Each number is 50 + 12 x the weight over its row's rms, rounded and kept within 0 to 99. Layers, rows and columns count from 0. The size before them is the row's rms in percent of the matrix's.

# layer 8 attention value, 320x320, rms 0.0199, rows 257-300, columns 0-159
100:59 54 46 44 57 45 64 67 48 34 65 35 68 35 22 55 52 55 52 63 21 49 37 48 50 34 59 47 37 61 55 61 51 65 55 37 52 68 51 60 46 45 45 57 62 58 53 57 50 80 79 62 48 62 61 55 55 52 62 55 55 36 59 36 55 39 66 58 73 63 39 52 40 46 55 54 63 74 74 55 43 31 55 54 39 33 59 67 53 36 30 41 40 72 42 73 46 50 54 54 51 47 42 53 45 49 46 44 65 69 53 52 31 41 59 45 55 40 58 48 53 49 41 58 67 63 48 65 63 57 66 54 56 46 72 52 73 61 47 43 67 56 54 63 31 59 58 68 41 67 59 73 56 35 48 45 48 44 45 38
105:72 37 41 52 45 27 59 50 52 32 49 61 46 50 54 15 61 58 75 42 58 47 42 57 34 43 56 50 41 49 61 47 47 53 60 46 36 39 58 53 40 56 74 43 39 41 57 64 44 34 47 71 70 49 51 51 34 42 60 36 38 21 45 54 51 62 33 48 56 32 61 39 59 50 52 48 41 59 57 68 52 43 25 62 36 43 49 60 27 75 39 49 39 36 50 62 29 68 32 52 69 63 60 50 66 35 41 42 48 53 54 77 44 41 38 61 59 73 64 35 46 53 68 75 40 39 36 55 53 50 55 51 43 47 40 65 41 80 60 56 56 70 72 49 62 44 55 48 36 49 27 59 45 38 40 55 54 48 53 48
105:40 42 85 34 41 40 61 69 47 67 47 44 61 42 36 35 62 52 42 52 51 55 73 51 36 40 46 46 61 29 60 54 46 40 35 69 40 33 60 30 72 45 29 46 54 62 61 42 51 33 61 57 54 57 55 36 49 76 40 56 61 39 50 31 35 43 59 47 54 47 61 64 66 37 60 45 61 61 70 25 31 49 53 60 42 67 51 33 51 63 26 53 50 66 45 50 55 46 64 29 53 57 53 67 49 54 57 63 47 44 35 47 53 23 74 50 72 41 63 24 37 40 60 34 58 56 66 67 36 54 55 46 58 31 42 43 46 41 36 67 55 42 51 57 55 68 42 52 60 47 50 73 32 36 63 58 64 46 50 43
101:36 58 48 60 53 61 35 33 43 77 54 44 35 32 69 65 61 52 52 46 54 35 59 20 43 46 55 43 63 55 57 53 69 43 27 55 56 62 60 36 57 43 48 42 61 62 42 82 56 68 45 44 52 69 65 36 51 42 50 68 58 42 31 47 57 57 44 53 47 71 67 38 51 71 42 63 41 48 32 51 44 53 55 59 75 52 40 42 47 36 32 55 50 35 31 38 43 43 32 49 52 66 61 43 57 37 58 58 52 40 46 51 54 36 45 50 35 34 42 52 57 28 56 43 37 69 52 37 45 60 63 55 56 32 54 54 56 54 46 38 56 60 35 28 40 46 46 40 42 69 55 60 18 50 53 29 44 39 62 38
095:43 43 62 35 47 37 58 64 59 54 30 42 52 65 23 60 50 56 37 49 60 38 64 40 66 64 60 29 50 59 54 52 37 41 70 62 30 65 41 34 61 50 60 41 59 48 31 37 38 69 60 54 56 59 37 53 54 68 41 62 59 56 58 47 58 37 43 61 56 51 36 40 60 56 65 28 44 60 37 47 43 34 67 58 30 54 57 43 43 46 31 45 69 46 59 66 54 36 42 50 30 56 28 49 63 75 67 53 48 30 31 31 64 45 46 41 60 64 42 44 42 48 47 32 52 51 46 69 66 64 54 43 39 41 50 59 67 34 50 47 48 51 41 46 52 50 39 36 46 51 58 37 48 54 48 70 57 60 58 52
100:56 62 42 30 38 53 62 37 57 69 40 68 70 62 46 50 66 51 57 34 21 58 54 63 33 56 46 72 58 49 75 49 64 62 54 38 44 43 56 66 50 65 55 34 55 63 51 66 62 61 38 57 58 38 46 45 36 44 25 64 47 60 66 49 50 37 39 58 43 34 50 51 59 58 65 34 52 59 48 44 36 60 37 32 50 51 56 52 61 50 40 56 51 49 35 51 57 52 55 46 54 56 44 49 44 41 62 48 37 52 29 45 62 42 66 60 47 55 40 47 60 67 46 54 31 52 38 36 70 41 31 78 58 51 37 53 48 43 44 34 44 59 30 40 42 38 54 50 60 27 55 66 23 54 53 50 16 58 44 59
100:55 53 55 63 46 67 42 46 64 74 53 44 34 22 55 44 29 50 67 37 56 51 48 44 24 60 55 67 55 46 42 51 54 37 60 58 34 53 62 45 29 52 43 41 43 41 46 34 53 52 41 74 60 73 60 41 35 27 41 34 38 70 28 41 41 57 42 39 45 66 46 65 65 52 41 56 46 51 51 41 36 61 63 64 50 52 32 46 39 50 55 47 59 38 60 50 69 52 29 55 26 52 51 57 33 53 68 42 48 65 57 57 63 64 43 48 35 36 57 42 52 42 64 44 30 45 51 46 22 37 49 56 81 40 65 48 28 44 33 54 39 53 38 42 63 57 53 71 43 50 52 66 51 44 42 61 45 66 63 35
100:53 36 49 51 31 43 70 57 60 57 46 44 75 51 35 59 32 56 51 48 56 42 52 61 42 64 65 35 36 29 56 69 59 34 59 55 54 62 52 70 70 53 49 55 66 62 56 37 33 65 80 39 59 63 33 61 40 63 69 55 58 52 62 36 39 47 65 48 68 51 54 65 80 28 64 50 52 60 28 64 29 41 49 45 50 43 62 55 47 55 39 29 41 45 65 67 58 42 40 30 49 63 37 70 49 53 65 64 46 46 69 42 30 40 46 50 42 48 69 38 47 58 65 50 56 50 53 59 47 60 51 54 34 53 32 38 52 50 21 78 50 59 55 57 67 77 47 58 42 59 53 72 61 43 61 64 54 40 63 34
105:63 59 51 46 37 61 31 22 47 55 76 78 53 45 40 45 31 60 50 55 46 48 40 52 46 25 41 55 56 68 48 34 59 38 51 66 45 38 52 52 40 52 31 48 49 26 32 46 53 34 76 47 67 26 27 64 54 45 56 48 52 23 39 50 43 38 56 58 64 81 54 42 52 50 33 27 62 66 58 66 80 20 32 52 32 43 39 42 59 56 62 60 80 70 47 55 68 49 51 48 36 36 43 38 39 36 59 65 43 30 65 65 35 60 53 38 33 46 63 45 32 62 49 50 49 43 43 40 39 60 45 40 48 57 56 34 56 34 60 39 53 54 41 46 40 30 51 57 56 52 50 66 48 66 46 35 43 44 67 54
101:45 65 36 60 51 68 60 43 61 42 72 61 43 64 73 57 59 52 59 59 43 44 48 57 59 61 31 35 69 58 61 40 63 70 55 79 28 36 41 13 49 56 56 62 25 42 31 59 58 39 67 49 44 39 55 46 41 35 19 70 52 34 40 69 30 55 47 63 52 56 59 51 40 61 46 48 53 44 48 52 66 53 55 49 59 62 44 64 56 40 65 64 65 61 78 66 58 59 55 48 41 44 49 33 59 41 63 44 60 61 37 39 55 37 48 55 63 30 57 60 39 48 40 36 41 48 41 53 42 59 53 57 45 53 44 39 24 40 42 32 69 48 32 52 37 66 71 44 43 45 50 69 46 59 38 47 30 29 48 50
097:42 67 66 61 74 32 58 64 37 46 47 62 56 59 70 38 52 50 53 33 54 73 29 38 48 39 45 61 45 58 38 60 63 43 50 44 44 46 37 58 33 52 33 38 46 41 35 32 45 43 40 58 32 60 48 57 54 51 57 47 63 59 56 56 46 56 44 29 67 57 46 41 43 41 63 68 50 35 66 38 48 52 42 57 54 50 54 44 49 40 29 31 53 62 46 38 34 52 45 46 43 77 59 37 29 61 50 44 41 26 46 46 60 51 49 54 48 72 45 53 61 59 51 36 43 35 50 53 71 45 60 39 42 47 42 26 52 45 50 84 31 48 35 45 60 38 60 37 64 35 42 72 71 65 43 59 50 49 63 51
103:50 46 41 48 45 72 64 61 53 57 37 51 54 41 47 59 58 53 40 50 42 52 49 39 73 48 50 48 38 63 40 32 41 32 56 45 71 57 46 47 37 53 53 42 32 52 44 52 52 66 39 59 52 24 58 51 48 73 46 60 43 51 48 42 42 52 42 50 27 35 47 47 64 45 59 60 58 66 41 58 50 75 54 31 51 59 51 69 44 36 56 48 49 43 69 46 56 57 55 56 62 32 57 50 50 59 40 51 53 49 44 50 48 58 64 56 32 43 54 57 64 40 58 56 52 57 38 52 51 46 60 58 57 39 41 34 53 42 29 47 56 43 50 35 39 57 63 64 75 29 25 47 65 70 40 60 61 48 60 68
111:54 27 52 47 57 32 42 50 37 53 39 52 41 41 33 50 66 60 35 42 33 40 58 43 47 21 54 44 42 51 46 36 58 46 39 33 62 52 47 33 40 49 34 11 46 63 37 49 48 63 65 61 64 61 53 61 63 54 75 66 53 39 56 46 60 58 55 60 50 60 62 47 27 69 50 50 31 55 55 51 22 48 37 57 21 28 46 47 33 33 49 44 45 54 32 46 47 55 59 41 41 57 49 53 49 54 69 41 60 44 46 53 47 31 48 36 69 56 52 31 43 52 58 32 56 53 64 50 81 46 47 40 48 40 59 52 54 42 46 63 54 48 53 37 31 50 57 60 48 58 55 67 47 57 42 51 61 30 37 37
095:62 47 76 61 62 56 49 54 38 49 41 62 25 56 56 36 66 37 56 62 53 57 38 47 78 47 54 44 46 38 34 52 38 29 65 51 29 64 26 76 29 54 52 53 54 46 48 50 50 52 59 47 56 44 73 22 46 49 25 42 29 60 43 47 51 53 53 71 67 43 47 56 43 58 57 43 43 64 46 71 49 55 48 43 55 44 39 32 20 45 44 47 50 63 29 39 41 44 43 52 56 65 54 22 43 47 54 29 55 51 60 49 45 47 47 33 49 51 44 51 66 39 29 60 49 31 43 44 43 44 46 46 47 36 59 60 40 65 79 44 62 51 48 48 43 32 50 39 58 63 41 45 22 76 39 41 48 66 39 36
095:53 45 54 32 36 65 27 55 46 65 28 58 28 51 40 58 43 47 40 54 62 50 25 47 64 72 67 40 60 50 62 49 38 59 64 66 61 40 35 61 74 43 48 61 40 48 36 51 30 52 56 39 33 43 52 64 55 65 53 55 57 52 46 37 69 47 65 69 53 59 42 65 45 42 41 74 53 52 33 56 48 69 63 51 40 42 50 43 73 36 48 41 91 37 30 51 50 61 54 54 32 58 60 73 41 59 32 38 54 65 67 48 49 52 41 50 54 36 37 36 38 58 44 37 56 52 43 44 49 76 50 63 39 56 59 69 41 40 56 71 58 44 62 25 53 36 68 46 28 38 43 52 45 75 51 54 46 45 48 36
100:51 50 46 60 70 60 70 58 41 41 57 44 41 56 56 54 50 57 57 37 75 43 41 29 45 41 41 62 34 70 32 39 47 59 59 54 38 62 41 57 50 54 36 53 64 48 69 56 58 56 35 59 49 46 56 49 52 34 49 53 79 48 70 40 43 38 41 36 37 55 59 48 48 51 47 37 46 47 20 42 47 61 75 58 29 44 25 23 40 65 62 33 60 37 57 38 64 40 60 45 28 49 61 40 37 57 50 47 50 46 54 47 65 36 46 49 34 49 33 55 59 53 46 38 31 50 41 61 57 57 39 77 50 41 63 43 59 35 46 45 60 54 53 22 59 60 57 52 47 17 40 67 57 66 48 27 47 76 65 56
106:41 50 47 39 46 40 47 57 58 64 52 39 49 37 37 78 36 47 39 60 38 46 48 50 57 71 47 57 71 64 70 54 48 51 57 48 41 53 43 44 48 38 43 39 23 64 50 54 38 49 62 38 50 57 31 45 61 44 14 46 38 82 40 43 52 47 55 62 52 45 58 54 32 54 35 78 48 39 22 72 46 52 53 61 60 59 69 56 51 49 60 49 63 52 47 48 58 43 61 38 45 29 53 69 59 37 54 56 64 41 62 36 62 49 40 62 61 27 23 46 56 56 40 48 55 38 56 42 49 59 63 56 30 62 65 60 73 53 42 53 26 52 55 41 52 50 52 68 65 27 50 32 53 60 52 35 61 28 66 48
097:49 46 68 73 38 62 42 32 51 54 52 37 42 52 40 37 46 45 27 37 55 48 75 59 62 23 44 46 63 67 53 42 59 51 57 70 53 47 21 62 35 77 49 55 44 57 28 58 46 26 61 59 49 45 58 57 37 51 34 45 48 52 66 37 41 42 69 59 48 63 53 32 52 25 67 63 41 49 55 47 54 47 44 56 48 36 45 61 36 23 42 39 44 55 26 48 52 47 41 46 60 26 31 52 41 69 32 49 56 60 61 48 21 42 31 35 56 58 34 60 44 57 58 70 46 72 46 59 33 58 58 44 31 49 44 67 43 53 34 41 46 50 70 61 53 60 54 52 38 41 30 38 56 60 39 50 81 48 46 75
104:51 51 39 54 72 46 71 56 45 44 54 35 47 35 53 62 51 40 46 45 47 54 18 53 63 42 34 62 34 33 58 59 53 23 42 43 55 59 35 51 75 42 52 38 42 56 68 54 48 32 36 50 38 63 39 50 43 45 53 57 54 39 47 51 39 41 63 37 51 45 38 53 40 67 42 23 29 63 60 74 49 40 38 55 67 42 52 54 49 54 75 48 42 48 33 49 46 53 32 53 68 39 51 59 47 76 26 49 61 70 39 47 50 32 37 52 50 50 55 51 55 07 15 67 34 50 56 42 65 72 62 42 44 46 40 55 61 49 43 53 61 41 46 48 44 55 48 47 40 40 39 41 24 44 50 49 64 48 48 46
100:43 58 55 28 49 40 55 51 42 34 52 40 65 74 43 40 66 67 59 18 44 43 64 34 29 46 48 47 59 48 70 45 55 51 50 46 53 27 66 44 67 47 65 64 46 64 48 54 60 42 61 46 53 58 56 53 26 64 60 44 45 24 37 32 64 73 78 52 57 53 69 50 41 52 40 32 41 74 59 56 48 24 58 46 59 69 48 46 27 58 34 48 44 50 53 28 76 41 53 57 41 38 59 59 68 55 51 68 41 61 41 46 45 56 57 34 64 70 61 54 41 69 57 59 35 52 48 50 56 51 77 51 63 23 75 48 35 57 34 52 48 35 19 66 44 56 49 59 64 47 51 78 58 45 40 54 40 31 60 62
103:44 67 32 46 47 45 40 64 56 42 51 45 40 66 39 52 44 58 40 57 35 56 63 54 53 62 42 51 46 66 56 47 37 54 62 58 43 76 48 47 64 46 64 40 58 36 39 38 19 56 51 57 60 47 42 39 57 44 48 36 56 50 48 52 26 44 56 55 64 36 46 38 72 56 51 43 50 54 57 60 52 27 52 43 64 53 60 59 50 63 57 39 41 40 57 62 38 55 57 39 56 59 58 64 62 70 52 59 56 62 65 62 49 38 36 40 44 46 42 56 49 32 35 36 58 54 41 52 55 33 50 67 45 44 74 46 42 34 58 46 29 46 41 67 46 46 42 46 59 38 34 50 65 45 43 35 50 50 51 40
098:80 38 33 48 48 25 57 41 46 43 70 52 46 76 75 43 75 34 36 51 73 57 55 29 49 23 54 58 62 22 51 44 39 50 65 39 51 48 39 58 29 42 49 29 59 42 31 68 44 41 72 38 33 64 70 38 49 33 44 50 62 46 46 52 61 67 39 37 56 44 62 54 66 87 49 72 62 41 56 42 53 54 37 67 52 45 36 45 71 50 54 35 46 45 46 47 40 38 51 63 07 57 46 44 53 48 55 45 41 56 52 60 51 69 71 64 54 53 39 50 70 44 51 43 51 50 46 68 58 32 57 39 58 46 45 54 45 58 57 57 54 49 54 42 49 64 47 65 49 50 69 54 61 65 56 58 47 44 38 57
096:47 38 50 48 28 68 43 44 48 31 32 36 35 65 58 59 64 30 51 60 40 45 39 43 40 69 69 32 37 46 61 36 37 58 30 64 38 38 55 46 44 62 38 33 69 28 60 44 36 61 60 35 46 43 53 50 36 46 42 62 61 66 45 57 47 54 50 67 54 47 48 44 72 55 77 41 38 44 68 36 57 41 62 49 59 47 58 53 41 51 45 52 63 41 67 78 41 54 61 55 33 37 42 36 59 36 52 63 40 28 54 53 74 74 49 52 30 68 46 69 49 49 37 36 46 40 49 43 49 45 56 47 48 49 77 43 51 36 47 61 34 55 56 37 64 60 31 57 44 56 61 52 48 49 48 47 58 51 38 56
100:48 41 46 50 61 57 56 56 62 55 56 53 50 57 53 44 64 42 56 27 35 31 35 56 43 31 50 43 45 49 34 61 44 54 42 64 40 57 63 62 46 50 41 63 52 43 54 19 51 53 71 34 54 42 45 43 59 31 54 55 52 73 68 47 61 27 52 50 44 22 38 34 40 47 42 41 72 40 39 43 35 55 28 50 37 55 50 50 49 41 55 32 41 53 47 61 37 38 77 37 67 46 55 61 33 63 34 69 53 33 47 59 41 49 35 63 41 53 54 52 32 49 56 26 59 44 39 52 53 47 37 45 48 50 42 37 82 66 57 70 45 53 47 52 34 42 60 74 51 52 56 54 50 73 39 37 77 45 77 37
095:30 50 73 58 48 65 52 65 50 46 48 54 74 36 27 56 38 39 54 54 67 35 43 34 40 64 35 47 51 76 53 43 55 43 53 50 57 79 56 33 64 70 55 28 37 52 53 66 41 54 59 53 50 53 41 53 66 39 38 62 44 30 59 46 28 58 68 38 48 59 56 63 57 41 67 21 66 50 46 43 77 40 47 55 52 54 46 44 50 35 45 40 46 44 76 61 50 49 91 53 42 42 53 43 55 43 58 71 60 40 47 32 58 71 49 73 70 35 56 63 34 44 45 68 78 58 51 52 36 47 33 41 43 38 57 42 45 38 48 73 40 65 56 54 49 72 38 43 61 43 54 68 35 37 54 50 76 46 70 54
100:34 50 43 44 52 50 43 69 33 26 49 61 45 55 49 32 71 32 51 34 47 44 51 67 65 29 42 27 31 23 46 45 45 56 59 47 23 58 63 48 53 46 60 34 53 60 52 52 59 39 66 49 36 46 77 36 40 52 76 30 49 57 29 53 42 49 53 43 55 50 51 49 59 46 62 53 42 60 54 53 68 50 49 45 53 37 43 34 46 37 54 62 46 57 63 60 42 61 36 45 70 64 52 61 45 54 41 41 37 55 36 25 58 31 70 58 78 57 64 56 77 42 33 35 60 52 54 47 51 67 46 28 41 44 57 67 53 47 53 30 74 43 62 63 47 43 63 55 55 46 74 66 61 50 56 39 46 37 60 58
097:65 45 75 68 55 62 25 51 52 52 59 62 38 56 68 52 57 52 47 53 46 52 40 43 29 20 42 67 62 54 34 37 40 49 63 53 58 55 54 57 60 28 42 50 95 33 49 42 47 57 66 36 61 26 52 41 55 61 39 30 51 61 46 41 59 47 42 60 65 54 56 35 50 56 49 43 58 48 55 53 67 73 16 37 48 46 58 53 32 53 71 59 64 76 64 36 53 57 54 40 51 73 83 45 32 44 67 16 49 42 58 57 53 53 36 52 52 31 46 34 36 45 66 45 60 54 52 54 73 22 36 51 37 43 40 40 66 80 60 49 55 50 49 43 51 48 65 36 45 53 48 64 38 37 48 39 65 30 55 22
106:56 64 51 46 59 40 44 61 54 39 69 52 54 48 53 38 42 54 49 50 45 50 43 27 61 72 47 45 57 53 55 47 40 44 57 31 48 25 41 75 47 33 31 34 62 44 71 42 26 49 42 48 58 34 63 56 62 52 50 51 63 59 34 37 44 38 54 29 51 41 49 53 37 42 46 69 57 35 60 43 50 51 66 34 51 47 49 38 52 30 51 40 39 54 44 61 41 43 76 52 58 37 43 29 59 48 45 54 71 45 54 47 47 40 74 28 48 68 46 59 49 56 55 46 60 45 54 48 45 37 83 40 53 41 70 57 76 38 52 41 34 31 46 43 76 47 32 51 68 21 23 33 74 46 44 59 71 50 42 42
099:52 51 54 33 59 61 68 55 59 29 54 64 76 71 50 70 36 45 52 48 61 51 50 42 52 27 43 39 38 48 53 60 72 41 63 47 47 60 42 38 45 42 37 51 50 36 52 23 50 44 49 39 71 33 51 52 59 58 44 61 53 44 54 53 53 45 41 29 57 53 56 51 59 53 68 55 49 66 61 59 41 33 59 35 43 47 70 44 52 69 56 54 65 54 78 63 60 57 49 45 34 44 62 49 32 70 63 64 43 48 52 49 50 56 50 59 72 56 71 51 42 43 59 67 56 42 69 68 46 53 51 44 50 43 32 36 33 42 46 75 38 38 51 68 61 63 43 51 51 54 54 46 59 31 50 69 65 29 53 68
105:50 63 61 43 45 45 52 60 30 61 46 46 56 71 29 54 58 45 43 49 31 52 44 49 52 60 54 33 49 58 52 65 51 40 53 29 67 51 40 43 50 52 52 49 42 44 33 45 48 51 56 51 42 60 22 81 36 72 46 50 40 42 53 41 47 56 54 44 56 53 49 42 32 51 46 48 60 51 42 35 55 45 53 32 31 47 50 73 45 63 61 46 66 60 33 45 39 33 65 67 21 63 48 46 57 84 74 53 49 57 54 49 42 77 69 48 72 51 51 47 62 34 38 49 64 26 25 56 58 49 59 40 50 58 30 46 37 72 29 68 43 38 61 57 53 67 54 40 46 43 63 49 56 40 59 43 48 44 45 47
104:40 39 51 44 48 37 58 56 58 36 44 47 51 55 35 48 56 52 48 61 32 49 43 66 69 77 46 33 35 55 49 56 32 46 39 41 54 34 43 59 53 56 59 37 68 56 59 56 56 38 60 43 45 59 44 46 74 51 66 66 46 48 50 55 63 57 46 26 42 61 47 62 50 62 37 42 31 50 53 51 40 32 51 56 40 71 47 64 61 56 54 56 40 41 40 52 39 25 55 66 38 44 42 51 44 40 49 36 68 49 53 53 46 76 61 51 67 50 44 48 54 53 61 43 69 43 37 45 78 52 71 42 63 51 60 46 65 46 61 45 58 31 47 77 64 45 59 35 67 61 49 50 60 49 70 44 29 45 49 35
103:62 53 40 34 30 52 61 39 37 71 54 43 57 38 25 43 50 43 49 61 39 57 31 59 53 57 45 52 37 60 59 64 27 40 46 45 45 46 55 48 86 52 69 54 34 78 57 41 41 40 54 53 55 52 45 51 64 53 58 53 37 44 49 40 33 54 54 56 29 61 62 55 53 46 53 43 41 35 38 51 61 46 52 52 43 58 46 40 53 59 50 75 56 54 41 61 64 62 80 38 63 63 30 65 64 64 34 55 51 43 46 60 32 62 09 43 46 62 35 66 51 69 52 61 49 49 57 55 55 58 65 36 45 55 59 51 58 42 37 51 48 68 59 58 56 55 43 46 50 74 55 36 44 36 54 48 25 50 53 47
100:45 43 45 50 59 53 66 39 51 55 32 47 49 50 28 66 59 60 54 68 50 43 36 47 57 61 42 56 49 51 56 48 41 77 41 42 48 59 41 18 63 55 63 43 27 48 53 38 56 61 47 66 50 44 21 35 55 51 38 57 55 54 46 60 53 45 53 51 33 53 66 51 52 73 54 31 57 37 45 42 39 65 44 37 35 69 41 54 22 58 67 65 46 31 71 54 51 47 57 38 43 40 35 68 59 78 67 70 30 48 56 44 55 61 38 70 63 49 57 43 36 68 67 50 41 43 42 50 55 63 54 49 77 58 53 42 46 59 28 34 33 48 31 53 31 50 79 48 52 29 41 33 65 63 57 58 40 53 61 69
096:62 37 41 56 35 53 45 66 74 72 68 65 62 67 62 50 62 51 41 44 67 49 45 61 42 69 41 49 52 60 69 54 54 41 53 62 54 20 40 59 42 57 61 59 54 61 47 40 51 43 35 51 57 42 41 66 46 25 36 49 31 80 50 50 66 51 74 44 63 53 46 60 43 52 67 34 61 43 55 52 24 42 47 56 56 66 72 55 41 58 59 53 69 46 40 33 42 61 40 67 50 59 29 68 45 50 65 78 34 56 57 40 48 76 34 66 47 72 53 39 56 61 49 53 34 69 38 50 59 45 74 46 59 43 29 20 50 53 34 40 44 28 34 31 70 62 59 54 54 39 52 40 43 55 37 58 56 58 63 54
097:53 33 53 50 36 25 46 22 42 64 41 46 48 64 50 44 73 49 55 36 42 47 65 46 39 75 45 33 63 64 51 43 58 42 24 49 44 54 55 40 46 43 37 54 66 46 38 37 61 34 43 63 59 40 44 49 36 41 60 52 38 41 40 55 44 57 79 51 47 53 41 50 67 42 21 34 42 70 31 52 48 58 48 56 26 52 36 32 66 59 45 50 62 38 38 34 52 50 43 56 74 52 31 44 54 71 57 42 62 32 62 43 40 46 35 68 56 59 34 34 55 68 45 54 49 57 56 49 59 58 30 45 58 55 55 65 57 30 52 43 48 53 69 50 52 59 54 69 74 17 40 69 59 43 53 47 42 58 45 48
098:51 58 56 42 43 60 37 60 59 79 65 53 40 59 47 39 52 51 42 52 45 60 53 55 29 65 36 52 32 54 54 40 39 55 62 46 36 47 44 28 49 44 73 42 59 47 43 41 48 57 66 45 34 48 54 67 49 50 44 43 56 44 57 52 53 50 48 87 62 44 65 61 48 37 66 45 65 53 48 67 59 43 48 52 30 19 43 52 53 38 38 57 50 45 61 45 43 49 49 58 54 58 56 38 72 56 44 45 27 24 51 31 58 61 46 41 52 62 54 68 59 55 75 47 48 32 47 38 57 39 48 53 21 46 47 48 47 61 52 44 36 64 62 70 55 56 64 68 47 63 72 50 53 39 46 58 48 37 61 50
103:52 49 40 57 19 55 65 62 61 51 35 39 59 60 56 44 52 56 52 67 47 47 35 23 55 50 59 39 64 62 43 62 69 48 43 40 81 53 45 21 48 36 43 45 48 30 17 61 41 55 35 45 38 45 61 47 45 24 48 41 62 51 38 47 48 67 54 50 48 50 46 51 46 37 57 52 49 45 55 47 61 67 69 49 40 50 48 37 43 56 43 54 62 52 51 15 44 36 57 53 57 43 66 28 61 35 63 46 33 53 53 73 43 53 66 35 57 31 51 66 75 59 33 43 42 53 31 28 50 32 77 52 74 56 42 21 46 43 48 48 54 42 40 59 58 33 57 62 54 65 48 47 36 46 59 52 47 53 50 34
103:56 57 39 48 54 52 60 53 57 51 55 61 49 44 43 46 52 41 75 46 56 42 48 43 47 67 47 56 41 67 45 54 49 69 56 53 43 32 51 62 29 43 43 50 61 47 42 44 59 63 44 63 46 37 39 52 52 25 46 48 50 11 37 69 39 76 29 37 47 29 57 42 62 46 38 54 64 56 33 36 36 53 47 44 57 51 47 44 59 54 43 62 39 46 50 75 45 57 56 63 35 52 52 31 72 52 59 40 37 50 53 51 51 28 40 51 51 39 46 94 35 67 42 46 54 49 59 41 54 51 51 50 49 54 58 62 39 54 70 63 52 55 42 45 69 39 52 49 67 59 35 65 51 78 42 54 62 61 48 48
101:46 16 57 62 59 66 71 62 46 61 71 30 55 18 41 58 51 53 55 72 54 52 45 47 42 38 53 35 49 61 43 49 50 55 39 59 32 55 77 62 62 23 40 48 48 54 50 61 44 62 50 48 35 27 49 54 48 54 69 43 70 50 47 33 37 57 26 51 71 49 57 62 47 42 29 49 38 47 33 40 47 62 59 51 51 45 48 49 45 78 53 38 33 51 57 46 56 63 46 46 59 66 65 68 58 35 50 31 59 79 46 58 62 33 54 52 60 42 58 61 50 47 47 48 49 58 47 46 48 59 41 47 74 24 36 49 62 50 61 45 60 58 54 37 55 40 62 56 40 50 51 55 39 45 52 47 54 55 54 46
102:53 67 71 44 40 68 51 48 55 32 68 78 61 34 29 59 32 66 60 52 32 61 37 69 30 55 46 31 50 69 51 46 47 44 62 43 47 48 59 49 46 62 52 49 49 52 28 65 57 49 38 60 39 44 36 44 48 38 47 25 59 65 32 65 40 57 63 46 47 60 31 26 55 41 57 55 54 37 41 49 43 74 64 48 43 52 43 58 51 56 57 63 28 57 50 49 33 63 37 53 67 54 51 56 62 20 30 53 30 51 53 37 26 34 51 63 46 57 44 61 68 50 34 35 68 55 50 36 38 63 48 45 07 44 43 57 57 56 61 42 65 68 57 48 54 41 54 48 57 53 38 36 39 30 50 33 15 58 63 62
106:57 67 54 47 56 43 52 48 33 63 48 64 57 56 68 56 76 61 36 50 35 55 65 50 51 68 47 50 32 37 30 55 49 58 38 37 52 73 44 51 47 57 49 41 28 34 51 28 31 66 68 38 48 37 44 50 58 48 45 54 48 43 48 45 71 53 48 57 58 38 28 40 38 56 51 54 41 52 58 30 24 56 52 64 31 70 49 46 46 80 58 61 54 40 33 52 38 32 31 39 51 55 51 57 58 39 73 69 50 40 60 77 36 38 38 52 59 28 59 45 32 40 41 43 56 38 46 49 61 32 31 50 56 34 39 21 53 71 33 58 53 51 64 35 67 57 59 67 43 55 24 55 50 55 49 31 48 35 29 41
100:47 52 46 47 61 49 68 54 64 69 43 46 52 45 44 76 47 41 55 77 39 60 55 64 67 54 58 62 27 31 92 61 51 51 51 40 34 36 42 62 55 60 57 37 51 54 52 39 53 44 47 53 47 67 41 59 42 76 57 71 27 74 56 52 34 47 62 27 47 26 69 66 37 31 56 51 47 42 45 51 53 38 09 49 72 50 54 69 60 45 47 48 51 52 48 52 55 75 60 51 46 36 53 62 63 55 25 42 57 55 22 50 56 42 58 49 53 34 66 52 55 43 58 51 64 40 59 46 40 67 59 52 59 61 60 53 73 40 40 39 32 63 44 55 61 52 45 46 64 45 54 63 40 29 60 50 27 51 64 50
106:42 56 57 57 51 61 53 50 75 67 46 51 61 40 48 60 33 71 47 42 66 59 42 42 49 27 60 25 57 37 44 55 63 51 39 26 38 74 52 46 42 72 53 62 85 39 56 48 64 53 64 45 57 36 72 62 56 38 43 30 57 44 49 48 52 54 52 49 35 71 49 56 47 57 51 74 59 70 45 42 59 67 63 55 60 39 54 60 48 66 44 42 40 58 42 48 42 59 42 47 60 50 70 57 40 58 41 55 40 44 47 38 42 59 55 47 34 44 50 72 61 46 89 45 49 45 25 51 61 40 77 70 32 52 48 38 67 42 41 52 42 52 38 38 48 56 68 37 57 51 53 68 53 44 52 44 54 40 63 71
100:49 52 48 57 35 53 20 56 54 11 42 41 73 32 51 45 45 56 45 45 45 35 51 41 82 48 55 61 55 62 56 39 51 58 58 57 45 48 39 26 33 51 57 31 38 61 65 56 65 35 45 56 45 47 61 47 62 21 42 50 38 67 37 69 37 71 48 60 31 43 49 46 40 62 47 54 61 53 43 46 55 46 54 32 55 55 66 69 43 43 35 48 54 43 39 60 40 63 67 51 70 45 46 41 72 43 38 40 41 46 35 81 60 62 72 38 59 51 60 53 50 48 55 44 77 61 49 38 35 70 61 46 51 67 59 66 53 25 69 55 52 71 56 30 56 41 55 54 65 58 38 53 71 66 54 60 39 64 43 51